Weights of a small transformer language model.
Size: width 128, 2 heads of 64 (1 for keys and values), MLP 320 SwiGLU, vocabulary 512, 1.68M parameters.
Architecture: RMSNorm before each block, no biases in attention or MLP, untied embeddings.
Training: 107M tokens, 6837 steps.
Each number is 128 + 32 x the weight over its row's rms, rounded and kept within 0 to 255. Layers, rows and columns count from 0. Numbers have three digits each. The size before them is the row's rms in percent of the matrix's.

# layer 6 MLP gate, 320x128, rms 0.107, rows 31-67, columns 0-127
099:200128156095122141128188126153131149163149114157129154180100159153151114115082128115125131139140195140130103107141163088092089129180130134112123084124189089143141125146165102098220182091079148122175127082191141153142136096157138146169191148103058114110108118175143118140144100170122100176135132152084155140103145063139162137129135077143073142121089084154079141141133085155074179087147
091:150088162067157134168130163092200137120169087129077151125153114111028168109139160089174122091100163137122081093134080158124104159103123114126134115117186159122110083155079127135136104103136169099123091107109142138081108166100189102154120139151124127168077124082111152045117077148141146100132118161133143185161182115151164134108120052161183141126069160128089167120118151124122150095126
104:128097114117137139170131120073095099126124123106141189102122128239140203171154155136134104146130079084075042131114078112138107106091073113141081162054129152131168131089129059145131113114174080079063156128126052086162097141103139126127072091101095111116108119157106176114115119121154153157090172175111141123133075129140134141143157146133140113162149114118146166124100114164148121118150
110:125166149155174173057121164098129123219169129075148174066146121148089142104138106100170141117143134151124068160163091096164158153160128122160119025157138138110084129177130128128094111091139142071065092141138148130102110096077078158107098133127136100157131117119165158124146119166108160139146106130139097111144089115078114162076102122057109111105143150094143146050156158168139114086137
095:155131108129128081081118075101110197227167142095139129117139177139125150157097091113101158128159097143149147136127124141111102086147120098178113123086101110073129127174107089108106193084104128141200086113117123113060122094106108198158161170067057141119096119112123095090128111136105163133130121171067103128031115118095156134111136106138136090139134125085094098142152070155100134142119
097:135169181106123120110137099090133126102135154119205124105172173158126111071150175111111106043149153126116116137132111164105111125106120189092153120102157168130147111085169104134204150067153157140119131113091130053106097134146148116132113072103149196089160110129130170134156100127167068161137122103025149116084111099079167091095136181115149134116136116120120081119105123134149197095146
102:135093142133137161162134099189130083182087135097175123130125155120171124107143057049159079108072137128102129163186079135148135119111087103118130061173136183086122118160176103121077121082101130098117133102100114103127123084119121139124149143157191126139205146114202132132087168118155127145106103071093136118120101156119166119092060131149156100079149144103126129087090191141157153116174
101:128180135157133119124138183109146120191106114119178127185198140131136145130150144163110116192211116127115130083127151085112127112138122140116090107077103068147077147058125102176128166089136117136108073154149136153161120082128158160090098122125130098114173087185158100128180133084133130201087093096065223178138156152142109163138118130144132175104120095100141100128111109129121185126125
103:146121092087169136131108078120124183129215163100096159132141136194102183136117149133106110137101138132124204171141089131101079108161138154129128076122108074128162110181107102051133173082154121035151164082156150106072130142170084081158095135096152207088108126147152094126135150128097101133135110083111146147159140140143131161145098141150138133123137133112152134137149157099059180110167
094:080177137111135144154138125143111109180134125068216133137121169166146139108123037109153115099104101128154131128091122170133124141116145161121075079096115148067174089126074134113154119088107155164141084116096098142124214089173127145154121092089144116113169156081094128085169082099114045083160154099120079108109112132058147084084109131159099113112135098104123106095116149141138174123163
101:146031082186120148141156159230120050141154151139123126101127095119111120114137147068174111149152170115124176083153113090127041150151132173111136109098124113133127106117145092154139108135080101154101160127169178118119129171112134142086144125122149147094159126157162128055146129129134086147116122107106105161136186128170115189140151188153070194112157128120102139076151068113137108132139
102:144125099125154151126109085071153183144175153100183122151162123126150147114145122135145069103132134149106191141060090181091076110096111167181151103095122118143097090171073122126168167128154093151113062124127132083129151069141096138160188147122051178188073069073089112101105107111101126129133146119130134156094093154081138093151165158153136108103118112165158102066088151148134124152144
098:113133119160158082088091141117119145095148134127136095075142187084141174147152133105138149193146125149124099081170131114159077096168130059095090101135138120073118112212131138116151118101114153087154121151087147150097142144137093154136132069117127112112130109146179134092083078094211090136110189129031150123142079079129184108112087156113156132062104144136068098139138130157149107106117
107:113132141116078115079141072160186136220147182126139177089113094137103102078099137115105189128130145160132092066112103112167156159177098182115051092141173060083128102164100117136157155071068113121116125157127149100180114052169152107158170152147144138125111115133119109124135155138118133112145107073097116190133151126112095080107112159120136115108146118143088157108200133120117154105094
102:145127108116125156176141133077162122133210150093143205151155091161143121104142151101089119123147143151175084122175053132131123134163109142111127129129167198133175108134149147124161160146146070128097163131128158108157135107089184090109142068092150067038139093095090087100166159139162175094154156119098123167172116150151159171150126111140125119129152091094106086068174152095122147117070
086:128175094103158159139110106152110161197147128109095145146086154114146092137105116049146131150151109123059033105160124162071101186151126130123111105157122146093099060164038084096065164117118131113140133135157159110143095125152113127153189111140150104103132172092090127110121145098133114174098086088121125171083109137144179114061113108122108096110105163158139159158103065115138093084119
103:123088121136138105137112153100152076100106104122188094139120106153166135125160160088081128116089130121118093125162059173159136140116142164095108129004134130102085093089131087125228123112127092168123101128104125121106166172154130162133125113079151114118166105159118116137171103115179032147171186147052187131125119180162150131116132148108091135174096108126103123137109111138166130134102
092:154200124156166149159123123111145128153127173123148127133142126165102116088170161109162072159083116155069135129066075125103099148140119154094132112106158157143082126061131133141154136085171132098156136135076098070080104159125131080160113081095173103088156158157151103141102148136194125133101173119142183153097060120144143090082116131119158096116135146201101105116084090196101152206140
104:173072182140138119119117143078165112146123158081134110200079153102125124123145154092089128118130100125097129102129086171083101170114083119148095103113148134105105110110107128117192109140126178108067073097149190149099167101147092146173111043149151147115157153073140173143163118136164189100195161118087113122094179117082148175090140162182127116118100136100127122129131115126110108041093
111:147088030132134139166122185144141088112140136103133095116164187136173108110177154150171126176143075120134159099135073107110091152160093126094161123113085120143140102117105106104128116073118140142143143154116136104143082142106140123081106093131120084107161169124133156138153065147128167161152157112136085119137149087103087145109084230120140174126138076036158091091136189060151111124098
105:145084120144110180110165182130137164144160143091145121166121175138121141117097101069099106113093110131132169132146087142138108105135130144114158154106155135111126100102177138124124117121145162163135085191146179111099124168159080092100112105109109055044137179093102099125138074077146112139170155118094091133141121140091146166123097204084193110130108103083112164194093115187119150062202
095:098107112091127148091085066174124089165160141084101124193081172121092078175137066165091201177170161164164098078159104116179138165176064168135134112092151101106133097177066088135158144110128114090093125122120195111081157126118115139145142144150120138116133087100137101138112159157108118132117118086107142202115125130192102113145100148113177076090107111148105142120107111105125098175120
105:086157176175161113121092157146163158162098186118196133112119142145146086078097152094102138152131115159068072152132109161129137131133089205148202100107105130163169127116130126111159197107119149119105122102183129135171129069168110158132124149120070128142128113106086181121122132066146138128133107104154122202147094118068101115097173105155125086153125041140125115161171094149104168146173
096:096115067084088139093148118136121102088182169127166131142111217087101132139152088148120132106111125129141158120084108119080083104133146113091134129101146087139076078133141099121119179137165162107152047165143144144118143097123146126095148143064089109109145195110198133128130108157171101101089101100134153126152105121103123111035165097152120074025110109112105182145090128171119128125140
086:207137075169124112150081123134111121159116148128149106163112126170090151090115114131139146151175151143069155107148066103202126139117137215107211090094126141133173095148172125135132105130171102106099164156202148111135109148187119160160127119117111145170155124142115148138130184151157110119129133098083136162126120140133121186128157135145130125109093164051128163084022107084156118112160
099:140131115147127171126180131163165140074180180147129138144169106110163187148175152104123165138088119100152146109146127031114043096114136146121150110176164164111151103150160159106115151116117141131170068152100130181167126119183135144124099136126124129084124194099137137095104097147145102116147118131170107143206103100136046147115100160127162183122172137123070097071136089182087124162111
109:123092082181172093122190105180136099114143157088147123165175124094119134129153177121157174150150184172090111124091121165153044143171104179132165120155153130121079079165133129053109126103096122168135110164091130164083112104129176128119111148139118074099140153122171154127099178065176092137158156077162152113132132129138088123119119166176136160109162093103107125201104143181178105116124
108:133112101147194119161136084176137032145142111117119147173161131177074169087118106095168135075128099115136156123163128134102095169131111114132140123047130110094114101101112111137112105147184095084177153108104150138120122133149132114143129100120113152127137180178144148094169176097150122165142060123120144162077100124137145168126132165173061108183134124076149163174102033130060160129107
102:092067128099181149135144110084165126105193118165107116111127180120100066124162128101070171145186135101118123137106113122045052138148153162118101133165117125145111113113113082187131133152103112082132128137161125072103106131082114158114086064094048131135120187104112111066127116131145127146147163145135145122158160094148061102127101120155106082199187112166149109121140113159122101133072
108:203126130131084143150100111113124106155132077089096107100071125099140130068114093119127124101153092096134145180185097114112132065148114141139063096122065079081156083096156117112118187065062124153129167145146046141127148134127134119167139115077139115067139170051126139114112078190114130164150127159100082125096102102140111178113157081153098096145110139099133149173123104157112148095139
097:155196069170109084146067083113113114173115102082131160121128132139104143119132109129156178183099130102127092112133134113123124109143078166094164132153122187127138146147133102131110174117151138101127157137218120135109140083146120156154094085106161108171130105059109177132189167087152155054139142142094125178151116120071115144094150089150083101133113071211171129165135068095161149134149
102:177177114100152125093057118054116131135097134090135164143081149205151164115127108091171135133117182153106113104128093110157177128126106173106139090078069091102145127105162062117105101120162144109106098187101094109161136113069098112141094134124151153100154046093134124127183127146179104100141179135154151142142139179097116117112102138111107092082109075185072191105119130152168130144134
096:139096167100108139184109169119127165133127114122097145087123106157125153109056155152144147135098077160160103136124076037124129167132140111128111135095203140104098087149125152160071117091137144121096142144107199114135092141116139182141143131141202084130152078063105125101091152117116126171170124109110121238143097096207127090129095118145125103150086109136105101118081100080135129172150
102:171111152118159164129137125094141152146091116071075157110110155119089096082111164126064157142096134118139146114120074098114147087159146132112108083075129082102135121172109129148135186109079156172106112150098082143083161134159057207141062151161142139128121180106128093110093153106148130206099142133136113144145112128122086080065120079166098109149131145185126170106204130107160181088135
104:133087157122099103128159139126136159136085136134115166143049131155125141116105119133128091167106162138070100053174104112123110105069091101120113161149132144079165125086079103117131158070128097103082148101195126166147150109156149141138136135125131141094094137187111074116165146113140119126175076136118178072164208116173045125102106125125112113135112134128080156123182047173060126106122
099:077145125158106106120086103125151118124146109089110147132131127111098108144158150137162162169129092170197121111137104138178122095185136166051104120106086100140111108162103108152126142120148118122096116168143131104147138088221085144084147157162140132102165061116170114134087137087204119099119127053088117182173178194164106132086164212176100116121149153129094158077131123096144114112111
102:109122140116079147188116120187099120190136105111125163100137112130076201151113142125154160158132110136153097070066114152074123157164124091166079132105184108148166135157169122149161141104017118117139107099112108117115153144097160146146113129135139169121155103141190106079059088146211105104146092129088129120135170106139141178131174094138152140098119176157178127110098079113157105134086
# layer 6 MLP up, 320x128, rms 0.11, rows 31-66, columns 0-127
095:045162139103158112148142108146082137168115122034175133122121108161131151127119126143169151047177115100096112173100132161180174104107157137136135106100133124109193102148170118104058104116108145136104119116129105106128152173130058171123138135151153119135150105092106126108169104136122118094124131059152118130140116199071163167121173143085156159124137143200079121074208116169153152135129
100:153142109135144123126047135092102034177129143117140158157119084125158102174134092143125143133126090185172036184141145125098149089114146141144123118120202097105144133179170158077097130138142108130141138121147124122071150101200154101125119088143112089122164130145098162126148195083108138112162074110065089096131112088125132146176103148100077141141138128049125183174141104145119116145151
097:122093134122097147113132170132059089186138172143147143195140126100197134111081038107111163146120208117143141123113139151106122121118158081160110143133151134147136114097141156168076165156193047133172097120066145092111148148173080138069147158107130179097149132135115124133130124119104085151102094118138120169097094118121219125138114132122144129165092150098135198173112100142107140162166
110:184222125094197152102131165119130108119138173079150126139132095118058129154128138057118157133130084131117096114121172113118119143165154134131081091160125091076117161166131113167188158169126118062133123174150100201156161075107091103097119103078142120120165158047069152124112137133129158142168183083104074115144095144128093112114117143096125128116172101132083096088087140140127156134153
095:190139090193166125134128101102097184153134125115169087110140161116121183101164113158076178145155162089072082104129104125143113099095138130144138138116183170094110120160090118157109156106150109153161122086043140160097113146062187124132169109108084120142060161121141117077224145127157130160116122108113108138112128163139143099126130095141157116131046108094125122109097083145118047143103
105:149154124158085037066129102089160129064141135126132098097144157172117133156154155165120087139158117059150115123166134154128159115109130144102152176118126137124129176069155120137119144052125147121079098088173128080106141187137154112131141093128153187158126144156141184160146109116144169142096125118084155130118204072115144188076128131043130152130154128123119085130122112082115149083054
097:126134098128088164130122092162120082156128143105109122143179122124162150144108051088153191129128095131168157141155117154131101119126137088138131094176082145120112097112196059131108090115196105082118104128149179113137154120138069166112099136132171063165140078092128138175109128106151068141145138068105115093062067131074142129064152071120105101091140132123171141189120140100185120167145
092:087187103155167120077122151104138107143161130157129122158110096176143114116175088100130133181205144136109165153103160124126208167124143141124067110159116128121133166133059145108083105129154158148201156108187100144123123081145141160120078103169080112124169100024121152108141141090135133135105110142166110141115125081100107087135143048104167111173109121119130124178148077075155150133158
105:147096127099098056186147146194140148063112133128154115173111101075171126151140160145134163108122113095127093157112148116088118119095119083141089161171151152137186161152159109163120125139164145206135136147127083102116108129066131126172127153110083138142086101148105185209106127152171144176129163126116117079139086079137172103154152137148160147041133109159140123088092098130153057120077
101:163100127186123188163106135133131138037126126105106115151174097126121118174076184135138109134123146217101090130140098157082093119151127116138169161133152102194087119126211095161120127153175099155104121124103167109140105112118116136039103123158089135177166146150165203134132175165117126152052124102096104117116113130158105148120174119151108115131153124124090123124096084116177091173086
100:123201130187154072125113117108179185120161174101154122110162082098148152088069124199118094159150108104166103123116172189166100128173115101118083203134136101140094144178133106130169164135124096128140109128084101107117145114108153080184113121130054130141102074154147169140135110159148135097160174137146151094112128112127106121146142106132131131209123150074100057105123177067093128138159
103:112112127120096103135120081150116115123119138101105085140124140103143094146101126099122148140131150101207126130163198151143137182102192096196109135084160135070110159122142168162116141151135128113193120188119138101138166182129160150130079171100131085148100126035129163124135108172101106192068092163121158061098135178132133159176074149165092148197133126078153100145139127128120164104169
097:150155131095062103138131104141148084192146089102132113175211109091088177111170123094106148077153176134141055096128147123127126130145133138103135113168131135111126116128141151116105175140144138058170160165095122150138061100143098184085158112172153153160050097138124063044153092148151114157136061173157134120128196134134135103099076104136120138138141164184133134128098138102101119149122
109:135129154123058134123123140182081147153162157133125102100133091135154140102142113119150103093160157139115151091129128130153135185052121156122176147128060157116065123132177122143171141082109148111222160167124184110118132089094170116158091172114082137174096123160081174101067122170154136121077117107188189153102122128164117128100120153105170162144146174203139162145133069129108105109101
099:156134069140152176078198184173094124119130096158129134142117191096158124125133112059172134138128150076097136167156116128130116161165133073101173156085110109131077122103150103142101147159093146165106090142180141119101142169140157104121111179080101119109109107144111121106096004114146173172139163129163135123139187145121140135188051153115169158156138166078102119121110103122149139129165
101:156157152077145150132145089147110169128097149172142095174144154125221109134122136077100121133118116073086141159129128218087176170085115129133121137177133139140109140110092137116066150172109152176122153073116135141097096128198131074187182139148202143107139159139090111133127145140113150149115065150158120074049110178158143109117119159126091090079154178095128121118082150123110122117126
096:172124125096130115159103171151080151132103069104163140092126138112116143174130150128123167135087143180119150191128079097115118114105145129141126155088139177119081118128161099158135169079076167150133080181137091118129160167085102123165145118136156083145145109128141099067129107168108079255124125126151135158080081153128163148134103172144154203108128048117148139156119101131156162117095
098:080133099092152109133118155104114152172119126108200147175103157155081148140133104130119172074171176140173140124080138173190130122202111162095157092078155109135134173126071146125154085148144078133202144072142149138119113127157129169170171081089095156064150071093125138122178118124074091125165144115104193098158121124130136113101127138163110160142149111065132103116089056129131150128114
106:133117191067111126151104146107111083146109077133103121098140085127110133146149171154136079084006166150151133116134127165144097124110112117131178180085149160077122115175130129167125078149160146127103139156056129087107187153157150138085117161144078113091097126152111163101139143081090098111174078144122155134169069134124109123114181110157139161159129139126138101177042148170119126143171
103:112122179091200117185133179130089082143157120153152113122155138126136113110144137169059122168102129090140142138075094221141097099111119083195141142149142174166126125146092114171151060096118101164179133126138096024080139155081131117123135165125085133157159118193142151108157123111090105141134121184133163131091167121112150158134083155116136109124140100147174104131106168120079158136073
101:113151096137088142124081152065205113028149150121109198138155144157107101082098132140178137129110083075162141166152178158137217158172113076106079124067113131070143133123151107069150114101156119075080122132109128126106161113130059109099136096113146166144164094099154122150132116160106143138094112150125108136176058156127113145149125127115143138168100127155136118121117157047116119149127
102:093120125137141111139224101110118096142159131138130127104128116151114130117161232097126090148182157134050188137091132115113147102116094129178111146111113146105170105134108138098181136144141116195134109130242109085198100138148126169145170127107154114142129169143114196122138171160136121108121138164163136096145179160125192138066125151157126154124130149126181149155093123130108188090143
102:142159109113159187163125109141086202085215116171191199170141120133053178189145162185135172101125066109134151148144120118100098152147124169143096152093156101104078123180157151139122125143066138102120120136151137096156150109125145129196143113102144112100110166089125133117080082178084122140121193143090133148098099177130151144162094129124104136135149167128143095160086167086132146113137
105:151140176154144146146145143055126156154091064154129127095086173169119160106117131113077107165131135129174097177163107137178101132143091155151157097084109110087098137217111096096148155101065100052117055134148185120157184138104121157091098157126116095134125132127078149107119147107175127141130089071157115134165072111141167184164122136092180160173187151137101135129129124120169106116118
092:228111118140133075122106122165122115120054111171109076194125161166105164084107146099123186127169195177127155173136108160188166187109141158127180102112090104129136132128210162173093089179130124136121134123115123145151070159140115110169148162148143118147193153133085122128089163111149116143140081147145139125112149169145107158154127139096114169106134195112102138098080151136104109176150
096:162131177050119107097108110175091165127124175109100093149086118085121127123136082099117120187121144116113152086133153113113118109121165134157193084115071100134132142154186130134101113114138151134116163082110166157120087131148127142148139173095213130060162119081122115173120144072097128188142115125108093119074134094127182150076097160107082054090152184112157133167068098147142106169146
101:107107076105130090063100091122096125079140153127046145124127103087149159160182072129126079166142121139163115132126100140187095046227086144127181087148192108106122113116140154102096151155111121129134107141146181145092127110188106173138137138168134165129127175210176063128112155159143114162142133154109115123124102073075108139123141123136118129114123175114176127119119105088087122131094
099:107150111126156134165153174074138196137129069127132110151142166143113118132072135192124142158145101148181138160096106193123194050133121117116145134122125114129172169176180105064089151130151115159135174135119110085158129121158061177121138054176137111121150150139134110136123130091142140130093165120124146078134065175108138098104198092209180093131163160126162135112097117152165133100130
096:130150104099130208143169163116074106111170117116051188148079125113091120157092156056142145082130102101152067117193072125110094130087119056168114121148098129089161112158106095127153099120135144125112179130119117136163136130119093123122103122065122144157118124128099091089148128163116129121156097149124136153163113111170068145117192147135152173172114090129118172082048055151116136093096
106:122115092126110154105125129108130080176119123172107183142116130149087112206158088154187039187155190123073076162096101105115143145096113126086087155159136143130117126163121099145121065136140088097052128106093117097180150151127108108096153141108118168073122123122118160152162167092056141127121162138101123098127160147104165131183152174149111118079146202143128132151149185140158113169150
099:118077161118157161157204121096155114064148089121089101107117141131161121127148127140135134078105071118079129106071154130116117117121122104137091165108121086100147095150081106101127126136070155184172118135103165096122107182165181149161145107156109127075089139131146100102113099143131120205156082136122128127116139178118110131085091151090099136167139130062130200148158131224099121048082
101:126102165092146184167133159159109178098136127062118116131079134142145156172124106093163068106115153122102106133171093150095152151123157099076152175051126169163093123157149113122156100092099118110114093144054185096157137118115127142056114075152131119102138134106130097107100129130166136175145148087114114150085107135047191140078136211105155136146108136079138148078129130109065170136156
090:159181088132127080127110120080092117065083148117078124147127178125167098142146148138127127099184129088109085176103131145124147145155160141171190107132106097134139146129145098102197166150119130127131126123150116189056104159117152079113089171162113169179092152141166084166156111103166179148141177131179128162130143088092147143110140161113118144086118135000093154150117153103119090100143
099:138100151148107202195160127065091108099173110125125153167122172114122130176179120110166042164071140091157088129072101106136098182103126121118125154082145131122139130122145099117130121133105121129137156071131076111162133145129134107100085127147096202138071131169125126091129201146105123091149116210171106089192127097143074126115110101088092147164139185111136066140137140095103140123140
095:109134097137106127128096091173050135099153130117108068107169112092149126162161100096073133158124154121121159123114188133164134141098147187139162136124194099135076101152121155162121140155101123194162103102146181124097104180131114122134091120134119127111165178137124175144076217116037164090149129174140093095064125129154113125116170082170131159143093129139157106184179178127102104107160
093:175066134095100112125089136114174123094126138083099149138109151096137075098144115096107160124113143104091094135167160154131143152184122065127102184089119131096138160120171109120175089115119138121111110137141161159060177135094107067102166179141150155098110211144135165098126136147130164106113157109091153178149139110173162189143105085060093159098143110135096073127144152152215101108189
# layer 6 MLP down (transposed), 320x128, rms 0.123, rows 31-66, columns 0-127
095:136133154185083100137120115117147129151147162118137106158125167050151132166096142098142132113142177141101103084137061109058073098144085060133166133105149167161102086128095111101153152129101142217151149112188129139154111117171165146107132115084111098136111120127153054131159156150119093155132065152061111091086117150135156081117151114162101149128162166144160119100138148139053123054092
102:126142167193107118168156141133145155121139101121095156148113171206158190116156126149110103104175085127110122064166099123182135167082155128107094179157149128166079149099077143108150140116176113125166116122125140057074121154088126099123135162178117129095087162149076079164099124094186102170130086149161125121190163175118135101151102088096114057149120143172107098159157134116100097095079
101:119091103137109147135070067198151130103067092143178118129117138151140172163107151141133071097098113187152077147078154163078135176079124119085098148106164148105148153241069150152109096092095102140118157139142166133145162106060118163104122108111157132119132131097129164128115122122062139103144203151116168119132138076103095114142087111166134140100077151065138103109125140110111137156096
107:143104108061126070194162092157168064064090145113180093129127123099156203112137140108132165149129142104152181122167133171132112078134110081115190154145147104138088123096209089151121078118135145188085167098143174123143110096085173116128137173144122135168123104142149125148137132138094129099169145107115177174117123057140146131093137158153100165071129066137126152162067108138123122117095
093:134117175035073172138175149128082131066141157118136142110123133107130132157057164112140184160072146096076129152076202102160135123106166182160129158117093131195110167108152172133156130158095160091109102110129142130134142085156138096139083159120102118102096167140159148094126154155139147107150095129109125085122149086154130112149191131069135095119110160116053093093162172141150171167167
103:162175109121033060094140112144087112083086093121113141167110161147104111119147123086203153150158086109140132177187166154148140153151118142142133107136080138142121191142078090156079116169126136107114131115132160207185123118110168122106108115078103122158138109155110118054151154147072153093161160072159138143184187125155149137133097148135127151111160117154172132140147074089114119184140
098:138128169111076124112081127098140133134112143107135128176075145094144134167135163106076124133114200093088113092186168125056165093070127104174110140112154139141135115135023125119113169098152140141153165125124079085121122123135123086138092113134075118117113122120167057122137116156156151093081113109149043103124165099150146160204123127111133142140200134110077087128077159091125120182100
096:145141117070106198102196107122118102110167129129107097132117179156148119145158146139134132118151161077138172126145139083131069185088116124128150077129122098111137128194102136139109120141127070109098072160063135106070069142110100127141101104088171159111085162132094118079123136180164114129148124132095194065099146129195132133142154179142152196158191102112113116123187152118126152114194
101:109159161072178135155127081160117097123104126113134070117148133130131141095129103084126157172078166135195124155143081123207136121159122161142145071151157133143111114167063159119112188162087078117202172175116118110124108074082143162153207125119188134124088162192165113140108092076121165103171164106159147141113107113128129119175110077141150126144160086110167141118093143127161171124148
097:111138140127079138140092112132122145101115132116189155091167099122177128092130055058166139133105097184179161129103111073141133134135100126153083093158132083163141117097122149099177173105169120163120120132161112087133106159101157111097089140106098115125180130090149145115153117031147085103121094136084161086164088187081117169118089027150136124103169090135090121065121096134151144133149
101:134094088196129122139156115124086170142109100153117167087114131125110166117117090113160163129167111140131201148173042151154165038138139117099164094121111112045130115078179079119099115125132168075162134115182123095102072145124162167118149125096146129170092132101131147110113069145193183132124182076160128175142153145139186161087086162112133098123146113121130124109156091168148147124112
102:170145174080164126133204134078140125082082073125083175120153118173145113145091204128142127166083144102103083138169045139165165083172117105087173096173108085142144157162103171096097125100101126115077165057136155129121188132145150146123145115132181090082159123141111133118169095118161116076115093109102116149159146128146131167137091105146131068078089100139154121114166121138145162145100
098:193118096132134171070181146108147137127111137140116152114190143111119116067133187137107113050128109141135070142087122149179110159116048186101138161103053121177155097140161150094113225132114151112115140095150115137122075108128077127127122170116185107148169109116082156076138095128117112147137100079121160078131148096164112104113114122138162080151076168164090145091167117142150144148145
110:166148100113122141120099123167136179108131137185122120085146095128115129139084098181107106125154129177103090071142143086139135124178146091160129157150140134133140103126090158149094128130147119123158099091110181101140141117094103137068103133176127087148061060131148140088147069038120122053109118122132106045153132160121137094112091111041142111132069137166088143117123155100074071099075
099:125110089173105056173156116176166160156143149126140090186136116161139156085111111186131157105174143167155129064082105141135131127115095144073177128089144126114189105088108163124129122169131164106152152104073074185120110123148103208128077063107106157180157123114176158147131157106122135133185095136169115153121156138055119136097084142124112084171138165104144075131103145091114108091104
096:140095194110103113081146128098074140048118127170156103131160123160170108131168189153130088138102113105142163135093096138159149096091100136137160113129174154169147079056123147137196200155145133190113149118147108161126132140108140103133140151109157208111181104163102152107131136144166137061145139075172113113175199148141139162110104126138187129135136149105148108051086138115107106120174
100:145138078131072153119102132187083143087162150187120078109155159176159169175125065095043131154188140157106108177120151151131125148112084125099075131155112132190145184127185124145117070158086149115117147120132143051123124141200126126135101087131076155116123123114076079097187148144099173104139127157106095087126150137168096118107107137138149087055120168132129137121132161149146143146119
098:103132102084107142100166103123180080156113144134103139163122113119114109067163147081100158139100075149140130205154114133138126152097139114136156147175121102095164099126145100118158077177107085138130080127137131138098166103161132129170122149128208050069137105132102095120113196114128051110153153153078115122136112097114173062121142141095119163040200132104091121165168161131132096086138
104:138086097159166108179136177122139152156128062124135075185099160152094139105072172130082115150170129112099139099120114126109120131059091103113119118134134184086091154164124168154108083100113139121116104171102094151084166154149084118091120097147120176125083159120098107126221144127130132155162080108146089112141126153098146090114073113107071128171247106190147117121127127129147159097118
103:142174083192160089144120132155174202107133142140133161143133079095094168165135068099147117081122193108115140123177199113120179096124129143122123093126098103161125115089168126123109127128147147130100141127142134185172071134148205094150178091176105098121135077078206152124120123140122112137113115134151080171137123185125101095131157127124106090120150156113063125142057065149106170133157
103:117131128093167147181155209109140106154121120130147141088075142123109093143115145180068125140117155093120140115164115090155083070139145084065114110128122139148188156138141107122176165179203154082091091101128154138091136197121066158116131097044075088101180126145166116157136138099132176161161154109116128102131135193147172161067112125167116099136114092168127144166081130113155136116128
099:074084095108145133118090130127109148110171123099082133162122166196063157130165150116071133142125130132137105114147110164093094134084123123126117105111160106118071111064081095133171100113098140140135161092116155099133108158125061137110136109097150074081175210091195005145187166128091143127135120114120136148092132148120122122129195172137141104131120130161173167141095138110095128079106
100:085132079078054160121201127091166135156188151083138131183141058123174131069069113144152167127105118124102140109087109092117078123138083130124130117134142116173153114137130123188118148134173154122132084136078122112131121129092123077102149122120117170164062156096114151115143107151139193163157104072134135116148135128101075099104144115211129116179086108131162144206110158181114157111139
104:064100058113126179103175058115128127110136111065124147161154175124125116128174139064120128103103100114142106175153148139101094111150159137076101137122136051147067157145161112140104241127131090100116137141111148166169148127132075157056146146104114091133141175160165105162126116127133112148134079098129113165149123114091193132054126144111105137055137090145142116092102103128161117127110
091:102092198103161139119133128106129070083111101104121122115162169147148115120139133149160145110099179147190121172115132162117130150076061099085123090133174124151102162095102199152151067105067154074140105089124123107139151184166170110139149186140121108137121091117114084153163110118134105131148087155182171092132144195091141130121157152087195128151103090146184098112169174178111123188115
097:125138080145106123139147159131115075104198100124097148114156192133121159119067154132168139079135107155136079193124134129107105145160108201084099150146116198134146171176108173099134140184111161092145091129138108114154121074166106066085136105164117097162130113181052161111113131100117131090136188130116182105158142141102156108128092096097126145157106091173102122079196125092162089110091
102:161143161107151172127178127091111117157089152097125161072081168159097153075018167103171128098126140153103160192154160134155151147096096094165068172158089145172141104138123135155120135134146138070116099139147076126212102073110146141116119110110132076130083125133080162067138098085114124097165144102103107109164169140111112104131134131142170135139140102107080108103088145151174141135196
099:137163155127078092121139130179118119127123153124176100105142092133130165116183165149209099119164144126127121149094138138176127140051140110090123107075165155105083149106132109119143162082126041111111087133131154147177093148071153135117151168108140173120178108117131188144163161121137084165086059083161136183115097127163072164125148211082082127151155125161170119130116132127134069126154
096:141053104119089111143079080172126131088159142157157140147146081127101143099125121130092164160137135151036121138149185140137135204199134095140125125126167127149195166099158139124131138139096091173148114153075118121083168063143139092146114122156105108124166188145089098127163132056111090127079133158151141114135124076139107139173175126133133089142141126129143124171239145089138118165128
106:128208188156168149128135083138127127116088104088111131166093119086120146121165075167134149106096141129197138164106140136139078079130129090148141174095161090107120153122162168115119148085124132157094150128119051111131176040164110187168183127148121092073116100132115114098154093138077144138109122186148124126116074109083146118086110087186122186162106169129115114072113116118105118172082
098:070129157108166123120107083102102152086137125122104091148116074153113132108181089119193118104157147148143148078087109132154160080199128167080165176123113164053174124119174091116144094136154220126182142140149093141155145073140137129188150111124164122126143128113164157108149142134130178060162182135165129145139084156131151135131083119124099115163160104100164123166174077136120158061158
103:159128126214083130077123097160113136131156159132126175117128134150087195151100102150178117134137145158105115157132166154181111141136142130149148182104082141191177142168181144097167142071135118126152111150180138117122105075086119185148114169080187094146094125196069156077161136085123147105163120103088182129149165132118089124136073180093117052150138106141150112110173146128099134149134
094:109117120136131128151128146197152141206106116168130176086140139120101117163106137145150144108113149126129072106123016125130173078082116154123080030110157104048128127162121100106109073169138141085097105140079118134135114136117146108079150113089101086125129157095119147180149141112130043125114147162082149105118134200145089045120121085125098132120133116135113129113097113161145093095135
102:157086182124150090129134181125158101130152049107125143176093096130148159116111163082128089113064138071134106125079163081135171125163145076137040129160188149133168115187149115138221140120101088121122093162102198116095107122089152090118152136124107121129175147124126151136107105142188152176116110074157132121111105152092122103118128090197125128065173112152121146133121091149125167124139
098:191134107163107210120123112093117127090131028061116142113105095116142107130095154129159106192160083097118074153136096175090171114152136130148063146050132132161112156151159113122127109138135143120137074168126174106108139187127129133118123122127066111159175136118146122111135145115200123142158122060129145153166072147145091107145186107064086135148106114131117082104122142143187076125125
096:091160135185092172071101068124124139124142110095127123105112065094170139076136167079103120133103113140136111088139035152105122186153102085145139159156105150086157121054081147139091105060140142148133108153128118137176101111140182101150134159095097145147154071133155125121191099122146099126169104110179127109055110138125147175159148090107080158103102064140104132126079108130140126180167